config = dict(
    num_key_value_heads=2,
    vocab_size=3932,
    norm_place='pre',
    qk_norm=False,
    init='uniform',
    init_std_up=0.0445,
    beta1=0.95,
    schedule='wsd',
    max_seq_len=512,
    train_tokens=153800000,
    max_steps=2368,
    dataset='wikipedia_en',
)
Each number is 128 + 24 x the weight over its row's rms, rounded and kept within 0 to 255. Layers, rows and columns count from 0. Numbers have three digits each. The size before them is the row's rms in percent of the matrix's.

# layer 4 MLP gate, 448x160, rms 0.275, rows 54-65, columns 0-79
082:144109143130165161123102130095121159112151139128110079117099130115116072166138157115151122116097105178105131104132147146161096120140092121127131066119098120096138124114157151144170105104160099111118137135139157126153147175125111089147101124
100:090132144133145122151163095129169147127112179159164117149140122123113103147117133129136132089136152120107138089133137127137142117153125125141134067161123116120158132104114124149120148123122122126139127144125175168128146136115094111092084111
089:112143135132130136083145088129100111121145120174113103129137150114106110119112094150132168102108164153175130109125096142106113176131118139090133138127109105119120115136119084158148127113087156110188142116122112149139145123134107152120153107
097:107114101146174097145061137151135157149164091126115160135120113132144146097154131130163158142115091156162134128119118100100124155108129191116123143146092133108098116159120178107146128087135117096103140128135158099131132101156116106138135109
092:102099125094120115105141076145131148114095083150169085113152120103115124145180119130121120148141149131131133135111140138115141140139134100136095153189154181132096096119096130104120131123099144141129106125142126132116154091112126114138194127
092:091095150129159172146143176104092123107123106079143145159112144138129130107137109109067147079113125107104110086140118106097122118147098127142133127107145132161119145121126132109107122189096177152113132163153173108099120125124132133174080124
096:144121172119172132132137172122135123100149121146092154120121133101097124096090128159079118123144099168109168149142172150132112148143121116138130126103127124092122151108140165150107131125133082153179148105140098158109150135184128169103172118
103:120133076115118090125100127136113172089147127121138147118161124143156145122144119108100103104161114154125139121126192149140132141106089091130130122166140134146151129161159080135112109123132121106128188126124105173090089141148149098098160143
102:120109103097148139163132101105156095102097131133140125135108112120141116118153133151161116147149104138146111121114142047132194145144103108138116139065135157131108132118077112120091138118154137127118069117134142133101113163173080152066124110
093:163166143081108112148172074112132091140151092147120144134082159127093106097128103137145127152090143123106140108125146131165085123101120128141143139120105110115181114084107136141119137130095109152140138139130141171149082122094152146120117115
101:131096098145144120073139102118097136134148143159143103163156137115148137164116121172085135101133130105128096151105136107145197135161121118095119115137092178099122118145096135172150125112103102156138107154120141171121127109119116127134081076
100:116108105125123100161103068152137132114127115139137124130123139135144115171149133147101135141130110108117099127133167133120143180112174175092107191144163150124133136076153119126107187129093095146080101103173167181104124151083139148112121128
# layer 4 MLP up, 448x160, rms 0.268, rows 54-65, columns 0-79
106:126152133125104135115140120129174128144139095137113145123127112147135141099144095082145140138121121141133113109115131158110108139175150131104153138146136120145128117139097128083099140131098150165152121126115140111129157102154147126078131171
107:117120138113112122187126137152117154122153135102110095150136173112120162143116133099093071136116108123087127102132158139130147118127113104163132130095109133155158144101131131127204137094148134084122139145120135194102144116146113112112110174
093:165139102146134150137084122126077161132114131190126164134084127102101174101150133154140132126127140170166139150107089147139107130138120142080144140150122135153134099175163150105131156138147168077112139094129166137124130153111120138105116110
099:126130135141130112073179148132164135115129135111127118129118102147160080116116115151191150141137132079122144114153115111126144123114094132099136156113141130083127102153107128128146128099136170138138128144124148162136162154154181160089109098
099:124148127139143069136146107123113153111143136107141111116133152150101119178153170175143117097150156106137113198140145159150129126120123097132130096156115136116090127119116106154129125121101092123127088102125156101110124114132082139176182117
098:135136109117101089116142119138157171082116099090116070079124100102111137065137112105141096156173137132109144119089091167117147111146160106134120146126088117105143106120136090166118086140144147151125126131120117172122157138122119123116195119
096:137106168145124109141143087151099113144150121163111116150121123093133146152117119125117157138116111128114099112169158140151117123129120086146122113145120141107148194152136109179094161093116104121177135135072151163113156130113134112135126090
107:135124116132109136123147109123097123131156137150161136131109149126204110143135141147100098114154135169129157131067133139122152117110119115148138166156101110146123140111118082119090117105121159105093126128117131128079104164177149094108148132
100:131147119114140118153120080117113111123081147115099140153084091133158151129139162146139116144125132114081143112100085068139150143124125138118113140141161157144104120125126118166101140108159114076166093073138149157136134131111098132127144100
092:149144133140139147140123152121108157136112155141103142105161131134180117117120175180111120132132116126119126110148160130111113108114140141112136136157086158113153091161105106141101137134129177093100123097130140130134164118123079117096136117
091:167090102102124100118124104106127131133151135122113094162117152112145109172138173185084132109153092100128113160134141082107163104141157126101114125134067142081150135138121162135130130090094121118153113131120148132093147095099108086138116125
093:139135115085143148105170153158113149118101117117120137152161133126145146094135153096134117127144162120139136164120111119137161097118115075140171090108108095133093084153126142143128097089186143098137158151150096070108092100179092130166136095
# layer 4 MLP down (transposed), 448x160, rms 0.242, rows 54-64, columns 0-79
113:121129147124109160114138119098099140127081111100161133146146139135132145141145118085132133125127092178137156103101151126165151097192116141142117153110091124146175149150107155103161145103087124123133163113137101085150133108146141113107145143
104:144102129143098146148134115104217061133123101094163110110148108137127164139152108107101127167093145133129150117134079134151063150136099117132108131146163113109155148133097126102119135152121120132104106104165078105133162132130135089163094137
094:167152110090143119127118100151122168149110172143127138138151172116110118104146106143148114108118142158159106128117108113156138098116152160130099132162105165117155090121171097116069126113149120160139141166124102161118120096150087126142135152
101:128152110135130118130108129183089136114125129103154090133143107130126119097148124117099131153127177105125134145097143157135103133145139134181109120080157130140103099119151101121122071147144119098130086126141183121124111143120142176150135090
102:118158107116129109155136170136115116142158110128111107119139112138123129178180111128147102141139150122165134139105154119127100126101107120137125125128135155129127105120091098128151127110179106122078097138111123121150136114107098084193141107
100:120153103177116123104132112163114143127083091120144091127152133154139165088048099097108153101077139123100152130105116138142163125134141148153146109142147141203105127155128079115144157155099092120103113087159128113116121101150133096124144112
101:141160135112053115133164111063167107125130136086107116122140121105084150135145128123145109094123149144112132119147119146122117101096107147081118111126178132144138101097166161111148160099122135117092127138173097118135122170177141160140139168
106:123146072120134118112123192131142159090145151137136122134160081108087174099133127121093089129159127117108114123138151134126119156140114114099112092134126131153127097136109092126110125136142115148092128122119121140120120133124146100101148152
095:101070137136131170166126067109096108184176149111158132118138101114071150134148151152154121131119133131118114116136111131158116137101171127130122124080107133102124173077115130129074128112093141128105104135125106127146123128116120195160153113
097:143135129137173118109110099133150124144163104120103094136111159122149164162140137156159126131193143143171151109127157152124135177143104142121124087109147196112132158155166150133116115118146131110139105129147122126106143118133179102126112151
094:124075117106107164135085169133161120115159142131132113189131137109138155166130134088140088132145155128142137144086156158144139121124131150129116152117093093115152114153139183140122130133122126086101122101108169170157147087108083133111147138